config = dict(
    d_mlp=768,
    norm='rmsnorm',
    init_std_o=0.00803,
    optimizer='adamw',
    train_tokens=295600000,
)
Each number is 500 + 50 x the weight over its row's rms, rounded and kept within 0 to 999. Layers, rows and columns count from 0. Numbers have three digits each. The size before them is the row's rms in percent of the matrix's.

# layer 7 attention output, 224x320, rms 0.0893, rows 0-99, columns 192-255
097:452538454513468498534420600550450529431509496405425438443498518497394481473545459492470620533472544600520444456477481426633420425445488484562501500542402556430505447559499439590506408488524541
095:544509487604495435548494452445466540552494407510451512458520592519554486468544569546513498606477501405414486509509491616516581519477472491497494495481495533598427497591501510514492476473436439
091:507550468490410499462473540588574508429539578551492604522530588507513492459565478437442586537421533543363484482438535532429545457511533437578446448496520584570512531402518451471533528536493503
089:604421467518539427468494607531470497480563530462419521638566462559443485385541591510450452494559469504448441486539453520572545514451547466480533507572446535615600442412572547534499502538487506
089:400423471580522507480552503474414496490477487531506404496552522441536511525479465528468468513428516496577518503520520539540495528578533489447519501513467644484478459573540456475507524492517523
092:565554483565513495474462518574468557503508431484504468474535504503510478532516494515503520540447475484526524526522535438442529534502519426543509641464613536467473549475462492586459354479542517
092:555487439582493433458462520576516462459540461503522452504502546552512414515511524516480625606443500472576544503526556554519485485562517477497541576593452564443419503485529452456529518495465574
093:484445553428469480456599557522535545561485557521530616524480507565521431490471503592497460532602461489455479445429482399630533461476522444498443534478583507478435575464520461457544406541399471
090:484512524450428572486518558508573499502463537553484529492524496497424482508515435530453458495436508567545484545458478447502466462445447475612428473550441523501434526485498559416507466488483501
089:482486498481451552436418474474549499440504564521505544505515500581559592474385428484550495517488515542522516467548410457616506519448517591566537437514527507663473597537408432563551517545479568
093:446479522508532513502417522408549521494382511493495520454468527469492434521530427530583406414467465504505545562512524527496354483398487480521489500521466494392480487499492463520472419512437564
090:537599459484516522556506510530513417457503560506481473524480582415505372435454464612482643567476495391469440556565446384480440513429350547432458531476488498515510601493453436429449443505345507
088:515509532452435513502560518351501483386498537587466515472548458497537484480465505538496483546518463547383516331530554500419517517415408605447525392431557529469500513614558490560418493507423519
090:551483482472495470502534435496510441377496461461504414436536474472497472492432535560504505363380473537567519432568525475537455545568430500488513503542507524496520515617465547448501604477500507
091:556467555504532507556588530478464480418515593545595577579429484573528579589490489444461420489497460506462436598498460438559477538600550500469524569531426468520447487481488564461402506494455474
095:512469558482525500516463549579487471391542586429456581536490513611474447501489569446520438493469471494489438515505439467560568484459535618487527488484461483484595506560452522478484425519622530
091:533474506510538532569449572568511403456426582536511551525527477568517438535533491439487555479474400518490535522389570497529448398519455496461473493453461459525503491407446530527564557445564524
092:534537543526459522425474548620509462415559457544468451566525556476467505464537457470469412575407447569460391505471455615633575390546505445594515563473360379461511483416508518497443588472548503
086:433565513493487537580512412617582526502533506491606521478406467507524554415512512423430468511481477539478489319538489574503573484511443547413484446511557487401534544529465570646518553489566534
090:530497419503501411506512505518513472538470489563448479594533521604453419543565521482570434566377499514553468519537507473487517469431465481534491509471539525477393533513506537459505497492436462
092:490496559489427457528555525495513413487503466491588460528546579556416555496461543505452512543488452509524499562493462477441544411487493447555497650525336480521440369540539476534544522448482556
092:548533564518402536419532609514423472533521489408514585478511509413464504440509570390513553558509518457420568561562493433449493499650559414481516514662498479488541400526564430590468603541505525
091:530420499583474408526471386529465535567529472486514466551469525502522480512387416517553551534598511533615392570549471447527491513543575486515590525462511580563495536513463430470508472469454504
092:543442461502509525484567451547523449568500504601475628426505531587510549342506389584548528474479468482456474509477459522540536460360483486584463492562443476465564537384524630603499524523434519
090:432601482405440530513570565514394542511439523476456496539443494560417565603503574475463577391544473476478407443470552443521593657542505534482447414520582475515510534440504478528462544495550526
091:494548378485442533447490596480462405462647445579551502524487390498562481466561469445457484468564493515479512296467554559514436491501502455543493295477603545425467551480502527569403422503551558
096:444467525538522512511489443446538510497486521450461454433412535450543538537505547553580530498518549390530514452440597524354509522444519553488481424435597557550556516622451526443471457503556447
104:434505496511492465484455490536431523415637473378440527507434463472477504544590495451509505409534513430518525504476531592567482552521479592491534488510596502491522533511535488553484559477524463
086:588480569490558583499546478511494453542469493511530545536497459526535400450425488566431481505433466488481418519429533446492478492421476563499517519448584511521468501474393451512575546508441461
087:437396513557380490382477482527575488479496528508488509502554445529442342396506581470418533550485626518510458487568611621461449384494560488500443460498624462546565561557490554578456410528493461
094:521503430442492447513472489489508457506436455464388473473386465487483493478476507591492627428513473518441447560408458531497507502511621484450483471489565455525533559607486471430611438522492466
091:621461549408436608460546481427454486418561524557469479438468365501559496461604535446416509444419443524515518477467497484487517487447508501546443416510496426595490373486482527539478554511578505
093:466468535494514414464534523457500556569452637502454459526529549574478514478482459607497440479483483546554528509493565450588479525474447571485507569453414515522538513463535516512502494476421568
091:370504462545511513503579505475445454481383573350445552502541464576469550521520445583573425485539465476515494456564467467517442481461402480570528495430518552533512523542406545547469537497477517
091:455532461501475505496504528551542447472487543423488532513479488516546572603384465426504494434518467483528509501592450556460568440546505494524464500513489479499493405381516441615553473476628469
088:507427492491532456507445427494511485554470570505587535577455494510504585470485468428545501452495509505433536526456374466537504403387499400446429485546573570554533611464579531584493465490564460
089:558498386510572528538451476483552423510520573508443488519475464529471457481528449463526471556465494490483542376511495369527556591554474512493457479489582627473512548441518570384499523428480457
094:440516486581489527572483533434525483541512384533453514518507424501508493552516510541481523421504490469508624535425492442505449513617505560457402422501631439535404418506532493524509506468460416
089:510459600518493523442549513515589560513411488542485504390467511449519468526499493518562391506566416506478600420478542457505515400641470477452454538454568466448519462476589450430439573485481546
093:465490465485495433498486426516445493519508521533521508528442442526587475531521557397649554495532452461527466447452488472452474540516545465457427471471632524362439549480514460414512448449585526
094:550487488537552467568488522519439473524518467428553371550548473497407462521510461483520423541542511562405469496549521447505473438414535403471532497527403499518472454513515458527531575512485537
091:493550470534495455544518464566415517493573549491529502584508506420457467451487413537649673543504466470575537532592518579535458582346406508610493559513467553527474539466559479405455421490371483
089:541541460449545452453522595432481469564515464476498551396444495487507506451520535559441585433492481404561480470439557529485479500465507491526499531577533511599605472463568467475547472496463523
092:548525457501412530480435543462515509444571570524527452486491482491500428471523480542480506471562488485444490467448482451559593552435485591509539490506483463550437467523479474513450590472542552
092:461476564475510491551469584570515384454568519537577479453499618583430537525473504523472457568515473502510446536468525495424493415515517515573479518462552542540475496521435492497516459479483497
092:478535389608443485415609461414482547482517576474433491462463513532470540543580530535567415488504512511652517444470495447564525489533477529444511504536462450496621516515548496473496505500412504
129:536475460429508453545585512510489413634546439414500563410530433437456561492462416585463579451539532455474442436517445573441497500440463483507460471499574509480432497454581504498448457476502540
091:521546484420450478522480502425490491502476542486488552526384566539581533422453531474487516600472444460441408558442439457426547532503515556500445507437495469480513517483507501552453527498469443
090:450439490514463541461465530544468480464439563576481439537453530445522463613502531546518527519577449510561502549552462550493501501489509450484512572485465501591465578587545464437462462499469552
091:522474430443392468488426546547483514377482528505497491378513526463480438417380511449436597510465495549459534607433422496535489484510589552491518525457382470608569516535580603448525543506514554
094:493488486450515474507508512506533524540511437424506487416437397535514463549463496468433566654451535530522523474574522508520592520596483529493616490556611505455521524642547505443534497467442542
092:490530591508440496521532412521490441397546400515502492508469552613509556457581525499553471501512522378442439434414457491493400531493519505547516474496540492421508520514549516463480552549560525
093:516541579532472443468568446452445537570557535449499455449460442573467491539553521560530594508515552453559486340513481493509387531428497550516511368483597432475519517428536492529474463493429481
091:466490457521491412428550488473536527541463464458437493497509477509550468513517540559466385460386457481570492569529476491455418438498530559575438563584424555576486553544415583514582463495472543
086:441521556540532487583470436506427590546516454467479513396393640559480541452514464483547436455519525430522479466391454462609485524493470454506447534516472436439464479459477572510419466550494550
091:398493453592551513569461583590396506474503476597505522444533499407536438514506455524535562516596437526585489456495532572596461590557448511533480474480486568421470566535553508450519377498509541
091:532444448586599439513521521389570485521424451477541518474549571487462500558475515523535561502540514440505546588458462497584475563476518454655495624490460475538503450555485473471523513504510510
091:541505481462506510465537490568562460464531455497596450578468446429491490554562471590581499503548513442537485458580484485411451415510577458541482462442495635524511452566560430459538482519473446
090:480437455600487525493505496500332504447391444510509510435528525546462582439530520452536386408470499590499569487533494519459508457500516472598546479548352534540475403462451514513426587491587449
256:477525508537494551463465496488550567556448509537485448544510519449429436503588518488572517543465403582539544457535540540499498519516508533506507491495507527480417560501480459481588480639456401
100:544442506551495440570415462528445475471468328417489474478591598500511536461462523537379519509425509486531507582499477470486561439551492472511507553575481564475516462453527540476490534438535526
092:489496532551636510536536569537536484495449597448385475527488535519447562574421433525504575490602493419538528531550432462591517466486505584358480609586518572391514604509469486505530433490454550
088:495565423517516493514435436508449490510467599477400470503539475457519494535508545495557484550556474543555351453540492538489505629523503548467536497424528574372480531412570471493534466496461489
090:494438529535508513507453468453505475517458525372508557525430530466491549513524593525517479479542544482523418504477458459418527364436583421507482526471414484596561462450431420537430443506492535
091:478466535443481468484533535606527463499416421438514530450464499654445464513499469484518345515490467504464507564418425568492476497526442430520409535452455439447536455464455563568548522513489498
090:340479547563498555555434497444473484516529507516456471512495531458477431521501436552516478562505475434508447583453508540544391511466529411479460482515520428497503475565517468544536380512409492
088:513491455541598378507510442445470517475472562447459523534500533486373459475509531536560509388575496468602572484519604483434502499497476453557577518503474457505383544467518502478485491512562477
090:517463569502569495502600506517512541413478490455525457580519597506428499535605469551547479441568501522499491464480547497593481556413527474516523501580507549495555544516557564501521534462562528
090:486573471500383470405571577442542462452559436487531571443481505496427542496399533487483444577522462523474402493466441509533536516490497469519440454428513537517575467429562527564473462554457542
093:414537515450386546429524418608460478412542522483459503555475544562532442554419463443390498484475499472472471429531473465596524489481451468561457526486508518564460504518512550518526596499474504
094:425494515501565526581471421464502531544429466534567457495486582540472494555525554462513474546502421457532503441456526436531519482575453586524502445470529466458562579386470498511508412463506452
092:602499600548491502519528562555550441474568487556485441439532443586529503519538519502437421520489519520567512483555422576446426448394492438526484430510559516454502507461453530500516429517419534
097:605466555412578494546497500539407473566452520474478535469521533522489501523510498471437512488571477512484506499477550484530488547431469440459520588471377456541444515410424527449409459455447557
090:521568465513570536494465439517445496434501548463478549517583437446484628530547517482463503419482513559496568431498565530549446428451468503557505454498482546498580475500505383533440449510500542
281:527475500476485462515547507511453426450535489473519552453478474547565559486422488513439478446543597421460454541461465443511504484465490475476494501526494479530597453505517553521408520381551602
094:569453508411424572509456519471534443524468478529529448482454550458424545476485538482417436487439457540475526582410495450458539486484536450584447501551449469631480542493500446505487579476567474
091:593451454530410449422410573558478548568559474576507513500549405523515473404456471459483383459487478572616462484458526540427546512448498514610517379537540582456535453584399493478438569513557594
097:572547476467537548525478545462511374524516454584478484443435540491454452389501495556480559499401435415490592585358535551589489491487594460510428518505457529488510490538498483490472446541440570
090:496483430461580480600491500432565432406467530501499499534457418528453559502550464491471540448555471541548450459506438480497414517471530408547529485523488438507586561486534577480405428502586580
094:549483560514510490493493561535555530519567524510408463472504416446496582491538440560484492491595503504381506514535465513433521460512491426554518491552516459558465537531537510532460517508566540
089:556494613470602505656535462458484586518432535470445613500503503453555448500458558535479525566522484447468455441574486582500474481455410583513472468436604435490600528549505489565467573477477546
095:474574402538525489585467541532581531505547464556433447509537464519536430475413510523478435519420482534520513476655406566527517469459559553571536510488539481482516608576487461485546484471464466
095:392456522511476438465467545505436557553554407557445552494485519502436551529512471499529356526542504510447591555496442482567476469470426456407563503468417409451442523513543485455491565498451545
096:486515417478637460600510489565517562570534528459500501508514500594566487527423394520483444534552503483525485552492480563568425482533482485491497520542514578539452593518488525500514499492588420
092:521476483482453525510460491467450466564628618531540509466500437552424557504548544494447550485517496535514548413488507411460528513400530572443532368430575554452489534550498545497501471497552426
092:565469447535505422526526422492456495555570517502485469484569539490574454441538468479428515516510465421502535516542514531556453670440505394517457526487449570524475521482525492459548502511523450
093:503479398514567455531534513495465491558555419481551550508548536541538543510515506410512517465504504534536465511490499542505540447495502452524561530547532546497470510484505462460500549491531525
092:485414457459459509422557546517618469480611523446544498443513565408447437488558427486438458452513521600448487595559429498449506434430666353447517496535480499589519468462547464537563587450542464
093:451509523461443555504457455508515493371491607507510494563486450511434480520473417461462438622542447529584508486484457439497459467541392456455490520498535530498481455524511561453521396493467501
095:502446469448501516551478434494458541448498527477492462487430565601547484427478528336542535543551462509473410551555487578564523533543551502619525582499393559423522423501432536444493414529550504
092:523336492453476520494622465506408517470535545518499516517492499517427477461515494502434495521421503462543437494572481344585480429486564538456471601491595531620503568482395558454541442487492546
093:497539547446497533520503559436499534580494496512435573516483447443464466536503460510432525553475468502634389436493631459455459487536408525603488528428528572345488497607470503499497489508500530
094:551485503542471504529504483540491530554503515591454406515568590515541567495511571468524552532509494489545436696442541448517469498534439526527540608628395426562512451469473512419546427502477534
090:454502518461508471496465535589515483510439516498565576599467486504433448391480532515465473537534470428557460498491377510499544443427610463571399484498580425564480507440526477507494395496502518
090:463497506527380566484500556434527539443475468466492544551430546452560478537514529545440592467479410480579493485486587586500520420523533423491520549493406478481446515573521483492515490504474522
092:546524560525456480476503578598573605496330510575519517394423566489475510449461493456400387510413503362490494551548496505588558524552527528552506515549413417531499468540425615505481491524424478
089:494496476559601491509524395548473485540528474442433484502531530580526472338476425592459467515461511414481592435458521496538541509490509627521499479467509575543446515459454506482474532487485442
091:437574464515519535553559437572541415544484541624498453462530481448529493529525427543534516460538516469534633506562529470481477529549532460532517530499527484552339450518585471468528516459523468
095:560573483474448494496406501451592514516573629523520503475447469425518520448456558445486508526439473503553530475476519519556590523482467555506500554549433570474450420466472526544535583513545474
091:463410407450481425562553430533444427518475472403513503492457567523438536403552466545492475542493452430369482469472537574455508517467518438498495523568501516530511553473620624610471520503512512